Part of a small language model's weights: RMSNorm before each block.
Each number is 128 + 32 x the weight over its row's rms, rounded and kept within 0 to 255. Layers, rows and columns count from 0. Numbers have three digits each. The size before them is the row's rms in percent of the matrix's.

# layer 4 MLP down (transposed), 2688x448, rms 0.0391, rows 601-621, columns 0-223
095:124120089161157160175117150162138105118168134121191116187103189122114143143142094118137148126133115079107145109097089113137118139142181142119160159084107167123120147084123118142168100143154152110153144134140080058125162140161139151109183077106111086103123155157144085120153240106076094132175152096100144158141174159076112130113203155157107203125080135146133082131144121089088081105126115092129159160092149048151165121075172144131132170181108114138158193071086104047135092125091134165124147158086108076114172128174153154165180117152148119140121148115136135164199125090165086114153119133075108116097160115105176144164104113160047159134057151110113114076148112075104088141109
098:161146075157173163148055131100131165153140149101130069171134109088141166142104161146111109101129108168044076124084168076170136149106174176032157095100133101123122176146142087147144105108111122127119124082080137071099103139159109078133131196137147124135167129115107096097093105140151184162150134090144142126146055101154158150096144172076196098103100134103141076134097198083110158114142098142129116138111166121175125107161204145107125148153143184173131123135163159103134120109140087131185164050156111122191114135113131123143085139153153098101116096112054122143103121125110146097080083086126113115147089145140159126125086135040145112119076103147162114144160120139134077135136
094:132074159144123151110168106161179154144135152149147136115123088084142165088090121158125151150003096150132131145152175178068129160111115148055036159175160188128128152107087150113184147135138154143129104135121149107107129148163139146081119089130136150073125107167165137128169086158118152108118141135136106169074120143094140187188194051148131157127157123120160133175071082120212189118088095168155182151179150130122172115119111095134132145086113112098148108099203085130110089107123115117175116098145143147156171114147137141144139126087123137098119145124144096118145111111125078164106157144165121127129077145112160116149142172161094108110094094127121116141152112174111118161133
102:134038090147200138112143112120172124111095145131133159188152079108107130144129128089174108154063137150120117119121103168156119168129120159110090146173163053109053106102093110118083077106087108140149129124099104154113114139181093109099108199074131154128108129078144165120162162116141118105173104156109166148123136080091171162101137126140123153148113088128165182195162118126109138153117133106091104124135100099085124153081117195138147199073139098111125129103088155182087095075165109141072108127105124213117123111138097116171092192105105138164136096147129137187111127131183108096140105089208126120145134136089155090031127110122096123090168118097165137120142153117128159112153
107:133139120143131114112162087147087112118120167168096156131132175155127103100103112083128205119085159132136212102132151045093169113122185126076108064177097115106159142094156098168096161142093127147135148139081101131179141157103107175130146120132199169128108090095129125138086129178114173099145155152108140145117125127099141081136132098133148000101064160162139138117145098047083148141119110115157140151116122042113105146169086131113087127113092118117117138112038069112164162117092125121154110169151097164117176093116106129143094151153096108145102095117161105139044166123076183135112170191102138103135158117194094135109132099168105110143078081134144057208120126142108076124104
099:105135143137124121088131126142145167056131124154137166133129151104146159136092174160147149107067150140086182127130153082143138139125106106157068137191066069195107128117156168118122108117127132127181166043106125157113096104127148146128145123103039133158094134170120131135112110127121107099157119143115084145158087129082114148122158142121148125138136140168153104098158103153052112160152167139158137140164111134085125135133108111118151071103189138112136087149121158120107124138132144174083135135086131079090119150083187095051106137133137086112140116099106156110154161134181114153153088145087115079120126097158161124187145140155112133142057084115136142121121109105063131170107
107:074161124158100129121083073082142117162164070182130145170105089086130107157168115162139209084143114130128134136107104186097119210150142129134138151105158120145153125129113096046137138129141143147113133130130109105123157101178144172131109150097122140132146162124159152135160139136149171136157141143126130117087119119131167143134112178155112119092114119143153150181165156159130135126199093123122094137103145107134106159157166150195106152082108136070134130102067166110104193120140150171090119096106097110138134128163107110163155188106144118105157123182154136090168115075142115102074167113154076115099137147143137173128124180167123149189128153155189164086141189148159112072082
096:125139152119111209115164198133131119164149156138093132101121114143086094131140141130174154119175100131138096107123184100149101132114126085152094194144106161153161132150182095129117115139137122153134200130163105149098145093120166131091148086143111122137177139091133076111147076128185153103178115135067107133176104111165113126138148145064097181159173090124174109141120147111146085125113128160091203153107135160222138128166138121115090127161107160067098115121150134188160152133209103108111091187188170128144074140105119083128079091113175167105165115181134121117109095128136126115212137155132110177115177158138184143131118100107201103159160120093146114170092127169077130077173
102:100149129100140137120106099169116146106065102137116193132124145113114147139113151078121142075153101096191115159076120188143116148135057127137026143187117128161105130107063116067159175121138105141200106125132159139143133129139136119134105149103085161086089098142115115064143230152121110128108145110240121118101101119083090121080099129145156133183130104160089104122095129039194162115091163163098149151149147110082151121121081132131124109112154111110143144153120168033183145156128111116100151123135117123120128144103115129114062151091149135151131182137133174077140161188106141156184128143133173143106118186108160097113120142194163109110110144119110087118091149152156101117132
089:125160168130124148091210119147094176093096143101113139134103126123094153126149083152116140079131183081117110096092125139126153149141129081109159145151162117163158084083113100154081078074126110202115173178086085190126133145139089152116149104117105123100083186158072151111071149134156104121162132141188105164121097099098116130123122105118131168118195063153158169113141125146191135162126170149120151120109123068204162174091083182094094120166113107049135171087174135120169132167112117095131172128130139105130114138110140105158114130091140151156186103129107146140140176127152120155106074115115194171084085188163116116137153155128136114110144140129207113109125123101109070101119
105:122148088123099182175132141107097152150120130220147107147135150140138167142108049136111106160092129147126114138120139098157133166105174154091167147118116135167102123176167112098089143121173135107145150080143168146137124116097101124134126141199153121132136125137142083129158091167123133112055213156193129182082111052158091147135152161076145136120127156094118127104101092122062116140144121128089094131108121149117162173142193125142163110102138112169116086128122129167166141109134170067084064160054122129209139157135136046139124164128093184117107130135149138138137140118154145107144098161126118153122131127147080128029096093164126142119148157133124129150183111144114105088166
088:109157119138183144085121099101181120106169088052144164100107137118144059104159110124107118105158092166179134074116138160091118057167105094119209145163122144105099096059127132113175095128137130075129127122111124170140151091176120142099138134117147085075124139122130133188138183139119099157099114111062116117112194087158110120063165111101105122142087141106162094098152094126127085119103143144051137114131183068183152144071053109128102074168162101089166169168140093127089070190097083187120078120113156167090110110116154160112139101092177119088155138172114138118115108171167156104064122142127136115125103071183063093094131071101125124175128151151138074159109172063116146121144
092:017174146125148154113185139114121111139116146166112078117097131180108134086124067150165126162118157148142072153120162105164132152143022179132182154082124167075119131143166115115124113127158129095104067158119078105116106076116102149127099143170084150156110150159132100162221151147168133145138117167066107213167155144164100144143119118131131128119091173159101160113167164166191126157174141153134079101125111171130176097162135101132196164137168092162113122140142134071108107130118091118175123163155143128135107151090042079137067117145169151125123144128132125155096131182167140152183177128102130134140115144124105120111149131128183159110110098108135056117177165146138198125163
091:137120096144090137156117112094152121098135171133156094051127174139144136145125075122118119143175111169165068095177130115154157187138156110141105076134136141161146122075143093131159116129137119118139108160083128184183161141117123108127071116118222083075112073128106199128136081134106126143175131109167107096125127106119089161138122091130138058130147132142088111137096124131153187159118132123094160126120153092094100142134162145110110097156110134151122204140097148115125151199143180143082098123129154079191130126145146083108148086070085143145156120118138051160178149103085158138089224151083114092150085121130152090107202124162108119169107082159139051174071124149148122130142
096:152120086093164073127088134145179118082121154099123099166181155110142106148171171107067144109184124124102149131136138131133110100142101092130138078146125144087157149145129077107075134153164169150140119180177148179082134100114162085167081135116087087150105101102120169112174134111177110119149108151181116102130140175131108165135117174207121159168096092112229122134116128176085099149129120127233138096212102116154185129157103071231146119134101143097126107111132103147135081158071190177140101136125087170097105107135096102106139150141085188085132178145106131097087105116184107130173148136105075163136082160152149118149097085088163124137111150144106155137075123142130144155088
102:121167162150110124128109147176141080148124130147092065152123125195088094151117171094137069096115131111141064144083110140159117139120050166198121178146108139096128145148166165114118138118106190231112112143158121176102095072116092118162153115113081151101148176144125098158058046103086124099127113142132153134084149055111128102125122143087097167120097125120091130146145140187109144137083143180130155145151150144125123119120159154140126127123146150110124171129110174240097110160164103062126169128152120086172166128060171141137136105089201071127165146118141041084141104092138077169084152158112145164096109164067125138141114126096122096131116127160122139129137116157180176123182
097:126126111110142116142145129116212136120117158133108136158104135137120100118126169117128144058102110134105120098106140088160132081083092096168076103206095176081101198191122104107082127161106107151223111126134174148143136142114143117171152159190132115189159140133138143093137144116175085216198080114126126137072113084044169093122092102039116101132105079149192106133093095124125161124078131164139097115078159160162156100105057158141100106149187145000156150148148105090115137158109085085073135123117091128121108100065112051144134125029150154165138143149132099133149142164144136116135091120118127210137149165157174135106117104115125152126125131137129125138139149096091143154095
100:119102115138150111089158188198147187138141148146111097107086074069143116152121147113150150076151113125174159127076118128112121113151188119091168134108157179109135114078130113171071137081131155144109072165103154120096138126131121135104129163100133142118086172160144083157149208101106142102185123138165113151151084133088171149179187132170094118124172124146156106147178168177177141150169116098157166183151123120162148126120127160157183126167124082116168168045096155126081139111065111127154140110165054137098140127069163106150151136097086191124143099127083098129088109160131127142113140112145099146102174163111109131127145151096136158164093074092151082130081074148124110074141
094:109113090171136142126145099094170099144090195161149105081108158117146121164120080097150169112080114133111135090138102077111139177103125100183125184160112125073078126122068119130110090147125138097118147084115132152136076116134127140104134162124127164133063112102185054130184100103125151111167098158137144130121093114173162124156099138138144154133148132154161193094099166163128154167137138126082078121126106146130093145122155082171082149134096172117090152071113080145165114158213115085075130160107095098165140091097090168179149130166112180143152135149130163080094186125087116090123077177140109168137135065159114106127140131148168126177174119079176149134088145092068090119093
098:113150017157115161089165078097113162109126068101148101102106147159133136110120106157124128153078171126114169115128144124110132122167103028134172120104197155120134141124081111168128158088150127090139105164091188134168114121137126172101121168074136098088144172110095125154128083106062173149126095162059104117125193104108115159099135132076141132112113123128088126186136111130156167160156172134084095155088132154112099140143185108117091106116078087132127114160192152134137145152117152139093099110128075146133131115164196103106168163085118107116146127164133115163152097104157106135092125083140125120102136149160154162132125162091127104131105078131107234165093079096090110123116
106:108125100147133109063119083128131179092135113166141117155148150146124082148119094091119067104115179152095122165128137145168082156139099082093124182082167136084104098155132165108147142105128187063111185129079117162154102088150165120160191132164195144116119168149142115105122182079104182141139109167152119091152072132118127091140174135131222139093153102120147108148156149052149086146154138083108200149106136075101152081145105173156172114136126121126153142117109132027133174146076132133111128156093108114157062113172122111113122125131150056131087110096135131158099155157109156144103164117134112113217132130166164103176093155107164156078102122057087120091091082119099052185138
# layer 4 MLP gate, 2688x448, rms 0.0453, rows 602-622, columns 0-223
105:084144190139158111155129167147152111084108130118152120127106129130167079107078143095153106132141070054114120128095131128184177160116126128092151148076082141122194156149095141133131118145133163126163105178180083177132132049148120131127054100137179089112110112086082113097070094107101158180135091120157198100137119106152116172199107114095169094112125129148120114106122173095096146106157103103082165112191159114133131158150161090104148079148114178125146137141139152149137095084118179107176128114151152087118119207125137142199093149133131124109116134134160105125078137112178183082101196062114148183100107196138156119096051114117137082142161128155162184114121180151149147133144
086:121133126134099183184135192113162133113142172069149093157122108102103170187143125096125127171154067108120067125162124190165143121145151088079075142141114118172124125100152121120086177140173098184106169119138126142108152161142113140163111158133124107096138153081110100130209119188129133163129145130161151089103124062151134102087164159072131200115087145121118169183136106177131165140082089191025094126132118140164121143099126096135154146119115162091146171139151156178070123103136124088116138155132115108137101119154116119129061135088119113146131137167138076152124162128148101109137072144143137146106128118093175155086074112143152114132164100127117140117133149117103214156124
099:098080077135124141136116088100165138106095143123077158192162112125145105085058103153140081158037115100124081161154107082111095179113143124115075128138139063115045099111084137111113112109109109161140115154064135111124110083168115122123131153046112129094162134067095123117108134188179127111128123133155136116119163086115099116094201141127135144154066073133138165120115147103094123173131109164077133114112096138065141096135132176200168152096142174113209125096108119157118104126168090154114096126162159156088105106098080096124124167134092161168120138089106102154117113146135129108180160147133181120122103097137153121052103141171118081121156154056164085116147150135094092118208
110:085045168086109112162091138143142081083106165120193103060122117132141074150098094114124213169151120085124055142129119187154110129114075190147131132136091163137122121107141144120150096140131183192139111156203152131135125141122119142098134075115097138103094132093165118187140111116111149167143152149116174142105142176156147155087105127167105158181121111171135108176131136122115109131110075101147127095168177157122074110120106095178118096131164126182107176124170218143123093103139128118093142110116167130105159151122145153138162111154160139146149127149121095140135107136110108056136122134122119132100089082107127155066102080123214115128176042157091160131111124138130167135117
095:138107105124140145145130143134074135162124075151143114193078130152158086134186118149131124191161109180108103129131137058131102170121100131170173098055167151107134141116166175119174186151110156126109087077168192153135133147099126119139153165124210124089128082130123119107228114190098145197136132132139155115080134184075116143165136111084167141055139102164160153203131125128166133088168152176131086048117119091154122136109143116104163132146105128086134081099095125116144136132093069103192126084081124157171144107140060157123177103125121125137087184125107153144151145191129156086134139201095170148138170139134102098074120141155095149072157144073201155115141180102136115044091
110:124137098118113121090127137132202086144111107134126077152121100114102126133124134130115140164041124123126138133149108091144147096119102101118093078118123187095065131110178087101099114090155132074153112109134163104180124099126106157109147160172132221098176091064163144162147084170116120087128140158205110087151179159100117161132089074115118081138170115127144151104152140116105161152085138104107155179086132123124208081145112120096164171151116194088110103160188161138149073141164136116148123138061127127141154136136093079060118101132137096129082136188153203124129111136116154134131112103152080107190103195126119085106127116121119087082099129159101106135200151111046107132147
099:143164129133122156137112143152155151149136143129127113100093144078125112098076120162139105146095115109118142141116176128182184106140118161140037084096123111088156098157156103163161163157142093081142094146133123120215165156079126111116110090156129151103115134133144149132143107100137157165135124079181133145097167123191147094066127160104158094089159075151114114129116087111095143117080078101113123162223144145120107043104074101121155130125124079115117085055152148107168115100137123062089140087116174190117183093173189150138085135149120207101112109153103110206149119164106149144097184088135150131131114106069123184146096148175198174156068141113151092154124204155119174146117
103:071150208183102116197070116163144131112131148093197120134117116075138151136120107165142156118116140113157061146120125171120060141118123142169079155161138101134085119154100156148121121115105116139129128186154093097083151149115124090119140161132119140086116112142135081042141126137110114106159106117140190155090163093152068175116132181091112152127132152163109105169098108155118166080099099120091088130149112118124177098080109102105198133062157097146195154131113172154155082058046177096163163156162133157160103127098069084105149135117166117123118223164065193148170085138125116117185125118147123168179151149107128171150098146142177175092126082071165140120195148148098189135124
097:085147110135134117150091144164155083164137104164096110125139169104175089090099180157188114163116052174171124148142135091122132152104160147124096104106163134078119182179113133135144118160164070080083062149157114072118192085119135071076104044127156110123111116130130098093144130140167145068062112105139089106175126139169147144112177127143122114088127136128085102112089139090066121103162074110101102134144109119104183050116170130163158150095139102172131082108106145122097122071142188148069058178123144140110089128157108078130115133115116139084063140080143073140106127139183167092116171146076126120188130135107104161168140160161149139132167090117096145196159114141090127057157
101:135162082108145198193095153105099129160139159162190080112154165133162144112167076165120128192134112125133148146128129110156176150118142158118152124074113154129135086215128110090117147125145141136136131107129198122121146110141101110106106103148179116154128132120153121127111096147141159136100150132188100172132113095118108141111138136072134091111152085162120140106077110135086127149134123138066134105115170140125160142168185182156146129113180122165146131109136135160109152150185190106085091147096154100150158133125153041179138160097061149140150152113137123129121167088180158072091048148151099153105112130138086158072120048121135118073119175134118150180188204125117105148171
089:185092111119086092167092138116124122156085151138138129134113133098118130126077129129119127147128158110088082195176079108199100203109129152149040111099122132167165170161135130164107195114109164183072124134155132084131136182103112149158110114121096150151148063147156100098106108146135112114167166159204177105156051164121124144173122115139222079097119101152072166130091166134113183107151108121170121121150134202052079074167236161149163143083095145186108129058144168150147154080148137108133160161176126048159146119156106138145115140183084108197107130085104077119130133091078132152174137145089133146164172160080148187132151096141125158095069053111166160086154099175157128110092
092:171033083091123126166138135140132148081117105077173212112174130093139199112129162104126058093115090124106088073135102165140101083126163041141065093109091140168179109119078132161120106155142089114081134076170102219105131179147178109110150102060160143156142093078128164110056121112131116113138146086121119072109141115099117061086152112179172107184097109082120133107114101140026133104057111106099133146123156131109043138143139132081116118154125135160148157131080117142138105084125120136139149103118144084108152121154190182091177122118072138163167095091132093152118109115110115131064138069128120149156116128117172135203108123121109118109133167136155188140123107097091087120122
095:162116112144079135127119117063156136104139148111156137053105180104160124114110066157137109143165119123185098148205101100149167193145161076163083084132150136130165095085184077126149151137160137139129110169117111183188149154122149135117069105116215140079095110144103177139143136161128123125131131144151120089080165067170049184137124097083110066092175088133072078122108096095102202159115143124090157132115183101109131079130119166096097117143053149139073171136082100094109181162140141150083115151121168067138192113102132063099146075093103156166153106138102055164175119105101130108106216124094107104149105105131137105104163086172120132111125087112128051120088164116121112145157
099:120124157136083187122149147123128151213147124124130149141105145089158175113098076114180089141121120108147065098126100158119146118125163143142120148144109089159144095146114189134119144142133098104108156172086050096150176171136112128088172100121143193086116198114121132136105126140107101104119135133051130154126135079149107072071126092122145097146159152155113084121093154127121209089126121128075122173089157132098119120091118231034079118116186133161119144153147089120161150080133122110157177127180104101121169114123109092093165085091120074193159080147127115156117129132075101099162124097112154104123193144140126191142115179177108103156157122073147132117173131111116145162169
100:121099106092131131120125105089165178143142132142080160079146140067145141083092113173125198168084169158106204097156130120130149143100177138092070107114115116143157154120090104149162100134156094088117133159138189094124129137153088110119113113128142133098139105053150113103123145140162175125118119132139085113135092192126092100117157152107146095136189122152139125153153114158163151118120111101110134147132120160106119093139126105092172136155094121120084109167148123114152154096108144118072111098083125135059107129186082145162126127167067175090144113124146203176152136182120184117183136094189098092214123153185143133160161134059160169121153115166147141153145136104094083148081
099:192140114115110120145098103141135206118132107051116112160146200142162112116079163115193143075117090122194157114126150137143135092138118123102067097067152057177119132119146099083084152116178122042132085159142107082179137168122141152124142081082099166063148179151127133113108121160145107082099134132096123129154139117088141126100162112136147131141139141131100083113159157101125140131110085052118119155132099119130156105149105091182162127077121130154103118086122123150144122135074109183101105134139167154115140096132098159078074124141126156077100139104075139122131122124114152097147123096167123135126115149102116106208134203156139182150092079122100089118133144164055116089172
105:116123083088129112093139129092189117147131086123140165094184140177125142116168112163184175133182067114115109095093129103138103075118064103112126131149089143129119111139099135105114163076123125165123134013158106145172113131127143094126158131082152063152186125094106190140170090138175144146106145141097121081166138156136079147049124130071115088097073113137146163127100079127142110167105112162114088178113203141112109098200119141093072092195108142114085083114083178132184126183130165139136099108165136116109120131185175193115139146116083128125139108116154120146133044113087143090091059161112157117158142087126127124114132136136088131109080123176136105135159180134097097133147
095:111072140138156149139074136137137093124195099114134121102117167128159081051114156159122103208164168174146064169085149135189111116114132079043139150086097103119148061146151078117166120166146124117138105183117181149087177131156156091097103107127140072098159130144169131079093092148095100124150132104110155149133138155101149122125151110106146130179134143087099119183187104131094110082134119139082140196148100157142139085141187152138174101132214071110199083204101165111135101126105178034186119148106117153154107164154136098173119064144132091101146122157130162187183116133147177156126142096150125142122136156089182141104092116094142131118112114122111163147162158132154119122111
100:141127147093165190072162131060156122080161079190118160101133157134153137080107146070110138155148087140119124151104145122155136128107124108122149124137076075115145124082166111105118120132142136119136096091104123202072143182134153142122100136194176163110159108133192130180131106101144119150087057106102121074120122163133127133128090129199137075140104111122152137119140191122131121106142081143136160105145135127129105114132086070141127112213207124178131138128107128176101136127140084087130148189141126119163077136068152200125052092042114077175162098139182149144129055138140168110104158157155075124144125130152148155070135101100073178140145140098091138146139202110152075134149
112:135113163129077199061113120125164159115137141135147073152169142055106071124121120165159108155106108106164164147120134079118137108124137154189082134095095156119159129130087101155118100100151082119111107175130152046132136153134153072091157093095125132151155161113157113119096078154151148073099129158186120173089184174162159119112132112170156165167165154126144119140111103182154149100108118150132064145113118189142168082162144155103136111125136104126101110212135098149124153087106069163135096082110094130089157173129114056129133122143125118121161127157125157098146153158176182122209150082112121081167123121083160157122136185145168081115158101170196177130142121133137213116157
101:127120117144142200102142126116114138128092154148113123178124105109104115166095150099143096196162077138114054145124098170074146180113122126079187181127118110090073139118088147122140141090130096175090104173136131163080121111170149126142120077175066109108152132162117143062131120126108166152112037178155086136153105153137123110106166137147079112114091104128111178155097148152143180165190102140119111175155137155136057123157163118092147155204138155081101071086127137138174164132149110129182180115146116074148070103139172173094125129078102104169142131119171144094102183109129153101153082125175166102147137127127178147084130133099107147156094106138161161154142124124110116133166
# layer 4 MLP up, 2688x448, rms 0.0423, rows 602-622, columns 0-223
098:166127117099130170117156131087128093111091129146185112104127175138106198139107092175095110173098163086125099143129158194102097158121078182135137161137168216162091159096150094122103105161097135142135100121161176152073130101097095111183141132203074118079145127091142142160152118147169096078146080129096104165163100092113135150132108111119123111161151182130099142154109173162095133165070116113176058121107163162114108136114126186151117151094131148128147142137150154130179105114148068104092103177165131115129103197117113099068155159080141094183151172132104145106139148149191152112204159060203176125125082175132164167102078130122207102137204104152086170131127146102113167115139
091:185031131159099152154136165184097166121139139100089114156084045111152109135107146137082102137022157176145109140163162164120134099134118165073061122150161199130056132098094099174135113146121120152163124117147128146147095163135111143148092103123081103097145098202145160100086117143188153114107167149159192161129117093092093153137174086117151134087108105080126174189166114118115181104114108126180208126185129154142145168171112085060154177130091132133192097059168117149169102074109065104151189093138143142133156133169177155145136129148087137130176129080152088105167094131124112174112156083163121127108136117143167110079086141146071143144074119130169147149151133163155072119109
104:140094116176197116155179199195116114102137099153167149126086118120106149126136124144145159118161170157097118081127160196162117108099118132109146110122102071143162131135116149097139068115114135116136124113182096164122128154172107132140150163182114098160070096128069165102165089130139139132104086157047134138044099148139152116102164111138121130081120132134146166188137140121124127152167122079136091174115143126057114149114095148082110159122110132169082148087118095139126146097106129117079160095075118138165109127182177127164082126090129036175166091182140098152068118120139152139126094077154089149167208170099117118127082113056145146153110123190136122133121164128106176123133
110:126155114148115152130116154133117122114115170136128162097079084158108123139082144131114097140161159146131140151117102127185142155102164086148119144120168056114104135182110174134094112073165088041158122155134125110094145126118202129165070174127132098126099166110157131133087169070136134121108122099109129147106204100100102142155154174112186156104199112139104128139146117141109125111158158120120120132119165157136129160149121127066162084094173104139132131104138147047201125086133087094185133071039119087172114103188098108108091169088117120122114122161122150138148173128157103146182116055161103144098112141088143099089128155125056181116180158121100155053114163141116125150109
100:135122140102118107144070165114118149195138146098170115133090136090072128120155122145135145160158059132073130062139113170141075175131102106175095079148143168112138107082099115130159131171130110151120100162073129079152146158189128190130065133113133089085110090118113091109148139058142192121114132149138146114096123092104128142121096150085130103151095106123166077149109075157162108138090121077057059149094119170211102131111128082135184128103142083090115174119097149108167123124108115113172108119125115137146176122149079202131139140115145128136125190153103106180130067159106151190150154129125118071178123170128056132140117136176158125113150160154105101125124129164146132067127
105:144138147094116169138190174142164132094141090143096118114116176103105114134126173159161143163134075130163170120182162103144153091134167177050145127117173174114133136156110117144147154144145107068094101111082151161139142164170145087099142099167138133143148186099144181146116117162091120138115164125143145127150126136141140118131143119110173104116220093081131066123078156091095130110125130107155087146149112135176095097119087118131217163176110057158067086056191145104175120109115141127130114102078110130101092063145134105154115085168122116098120116162106103150102229160097158134164130093133174154117110112127102140157138173101143183092148121195107130170089128188104140156098
095:107117122090126107090129158142134161171137150124055170122145088103146161105138112156145093169104110100104097150143128051134090114125140138168143128100117103153105068161197095124180205134141103098129162147119162179088148158099137128120114150139095162147148156126151090114129107112112082106146143152067160097146142109111156102146109173127124187121139130128125091202129118177103092038128120142033197134165076124133152121107084226117123141119128134139143153106121088164112113111125041103169179157167142180109028060119155151138126140141126141092208095154151063131132095131117155136179111131069136130181137179163128145169136109141159163161125165067129113115033099111142103122151
104:083135156163148148135136118080085079135073165114082101072107186085152091084137152135075134111136145149086154134109064158242116159094136145141090103159079122148184113115134159102082115136162152081127138163128144198161166137181127130098100119095134085117075105098084117124130113135117162124144145090163183121110133102162078148184130128171129131127069129185184140105111185123188131128115149109151133124128178071121082088141138125092186103115118132148126129089072148125208122166126138091094189099149080099122166154109119130115120109118154133175123111162102146105147149139080144162126119190066109163120192134099127131076124145128099150131124113124162139069113161114195085164142
087:063208108126175098105157169173126159106151143128089154149108136097146096104107133181115151076161166138137139062115159141135228180152164119090107087132166167128102109100161147154140068081116111171097158157079029177122125066148124178113110060117172147091088157184053129132151136134189127124100137116156081165182087101111091074111151146162113145102166113151099152048098199107165097119148120109121149097150121080164211136068126158147174150172134099157130161083151161125138171171094142173133100171118184134093105152154100103124164105059096158091120130120115080165122114114185153169122091172095155138142098162165087146154195198168162146129165125116136102113092074146107139135154
103:168105127118140173082185163123085187118130131130110135154092054084157172129090112130162155076113107097120092111089115153175088121151182091100154125181095112144136162129171172144151103101164154101107075108211140168138091213158128120129090198218066079109145125191123161107148133142144138182118126107156119125042117081122147120123106121156147160143129165119161140186099098165110141125166119085118115131163141160075095113116115064112120183175135091182106199125148092151143139038080145065178143147176149151160134135064151188078127092096148141150114170163065148102128142176116147153124131115106130177104130128139146100117111130193113121196159096113150176159084064079081117137100
080:106103115075131074113049093104107067170109113060151118094121184063125102154129087133105131144164118137102121104148116139080089160167050148110142103131146162133162124106143132151102202109077176154140150139115064113104134105132125119133164073087190119127152082159119098153128126081124127106183124075153154148155112102154188159146188107152248162117049087073149154108153114070150153095113158133127119105126136112121064130120158113141168073122123100125177136067109077134122094126150101128155114220132113156088138123109137149101145103156112165115160118095091103146155014133184098080135086155093121123155152099091111127152161076135124163133037111063139132080133147125156138121092
098:179117087174117105140093081099154110170138095129132171208162136145157128209167174097138123157172085114138138136117097125106141136135186115120053092177166120152130137131095091146139125107108134147145172083142087107172101131148182079104151137071189143094176165129155154119109087118077110159115136102134089078146135124147154122098154121114088102090171026096131101102105152083080107132132126117103218155144106054187127132107101086137086098097179185113083104114101165158162117164079177175126144147134109086106124112118213118120155124123108093137114106131126143130188154113112150119096105126147131104132125114112146141150151128099035138107120194154078156126090113112082102125130
090:076097159170135161127102169187126105110093121132122088182196146136086115107097174096119162147089123138110103128093113178127084138102089145098149166142160105114112123129126138128077061089128157159126094114181143152137143121143146161112111097167122119131131143149122155100188093123146149102077109095089138161172069146073127131129076141152133108147058192098167190150086156189179118186153089035135101138189122146124098170091144126123114091192164156096125159102124165169170106102091146134112127084144040089146079142176138128160109143048096079144119180140169152082069115129080165106069119135149142092161135136151166156097119128073154148185116081205093198163162134137125104138163
092:116145094112130113132123128185125099155054148058116103168129185163166130136153084075099142141162137135092086136114162177121132114173096146108169127157128162101130153149111105095135158166153189137168155165117059141131151163161158124151173125092134144108091148097147101125134133143117121087127135100039133105104145087119108101114091119190102135164106195141118095126083148145091139125093110134169189099139162118094088146093049144149114101103157122099138155136175103104150067107091108147130174146186076152099139108121110103092157089156129171129153180168126135138136101086100091103183133094097130076155140156163121166119078114142152039211169145095087151140049120082138157124107
100:125172118076100111104094109121172179152169189155104147080126153092127186113119108145105128202083155158119121104116121135164134106147131129143067180104183148128137167106114102112149117156092156153112150115198136146117123193092140087097144147151089117057127121102109085204137156094133080112150151089143107177100108084155074108116127136090110152163184173146158101164117151176100206123049158153111136129083138123084166080164130072145128176119173137155148120174136108140116149130118053076155142127180127112155181067176112123119110125142136186108168153092137171116192109173154091158109131141153097120139151164144151128138147126091196154122167124155153172170067153147145167128103
096:093102116118136132129083133129084092168168117108073114136118162097133190126151111169109134219137046119156118154127092136113143185143165122086192175093137104173163101112115158119169146099179075094078146110106152140103140091156126150077147136106139094132129154088162088117124126140102132070099140136135113110188154152142080177125141150211122130126126109139084125141128144141145103077187124142103172105135109129147110185129157142048124174135121114170136111174104129136096144088130126140191133136125149127120134128137116126159142084131109127101137120166149133113077117144165137126151099119066160101147118157147090128144227163137082156140074143076181182173050109103155150161109
105:166112135103143129123152097107097088165111158094111173124101074111119140089166135146105083101159121158143120122126140139128120131123065060158166098172075099094142115155157152081105124108085111124160144130091126189085095119191104119171102143101105071150186134163133164089148115095051118096143094154119139137128192173127137119134078172116127072054090102126121201191096131088144105150085171092117119163173085090120130130147107086133113083138145165095125117142126116125120182118130170133119149112145085083152147173166150144126131173103152099212172120199083128125169075112080146128045112193120158120156152152143160121112177098148124090110143167149147102169112103061147149108147
095:126104148150167125129063153072175138129141169171194112126124128115185110117104137107147151145123116206138133147130188105178136132111107072153150117157153149088090115110113089100143167147114145096135130143075124168135144117177126136167115124118094143150205093128150103071171137079134135131159156164106136094155141143171157128235170110116207150152136125167142112049171170091096130129101165095093104117087104144121116158130185093130091169109149159125178122064061171115112137186163123048091158149137093156087135127139089148170130139137087147155107153125134126108122126155103140115124157200081136099128098082118115117165108146118115074177136152096108154154138159151108137082125
097:152171056131195051143148107072137172110105103129111141120101162163146100129080126127146064114087149149104147123153113139120144142149129075130101119145105071147089070134138114117111192132152130131134133075112124147160095115096172144114100099131121128119151157137144147119131145064156092156127051110100083133179132149108062138131129090124192043089120089144110125099150123102102143102150150167111142145087076142143098082128156103094102185124132149118151149096160156138108216172128142130145126106172103180123135105137108128152079151130115152165136143073101121117198058168086112109081177127121163140169143116122157094167131146099113162135123141141159086110118083117143069136111
112:114103124138116084079110063112174124130088127155135079117140105070151026071101164142123085169103128100109104144205195088121135105109126153125122127028142165116116099135110115095175094064134151086158165169139136153133110140120119124150136077098124122121137142141184124159077127166083134085117100176136072123166123145161168169172105096186173154100101151122134060165172139100130072072146149121119142149115109144137143085174119148155206141131165114105106182123128087106131146115107134137107123141084086131113102080174134121105171099115135146132141117060111119148144170113135128175117143067145103134199146080058146145158134163061089159100083129090129114085138097192127093167159
105:166126153074130144129137125125094079185094167151097149191132094124090162154216146107086126136161095133139074156112136159114066101138129146159067125180137139125082132109109139108153202117104157124149130124129055152114091169151158164150112144160106126091116088158183109107173139090123115140154075157142077104162147129098108140096146105119093152143107128167124182161109090119152159119105126070135223080161054090099112139116126149149146110153099108064094093128127108121108133142144147125126201112188155124068062126173119209115134097116115078129101178099130171118114151097113152087127129088174150118140141185111180167121112144160088143117171119135088126151118053098156102152147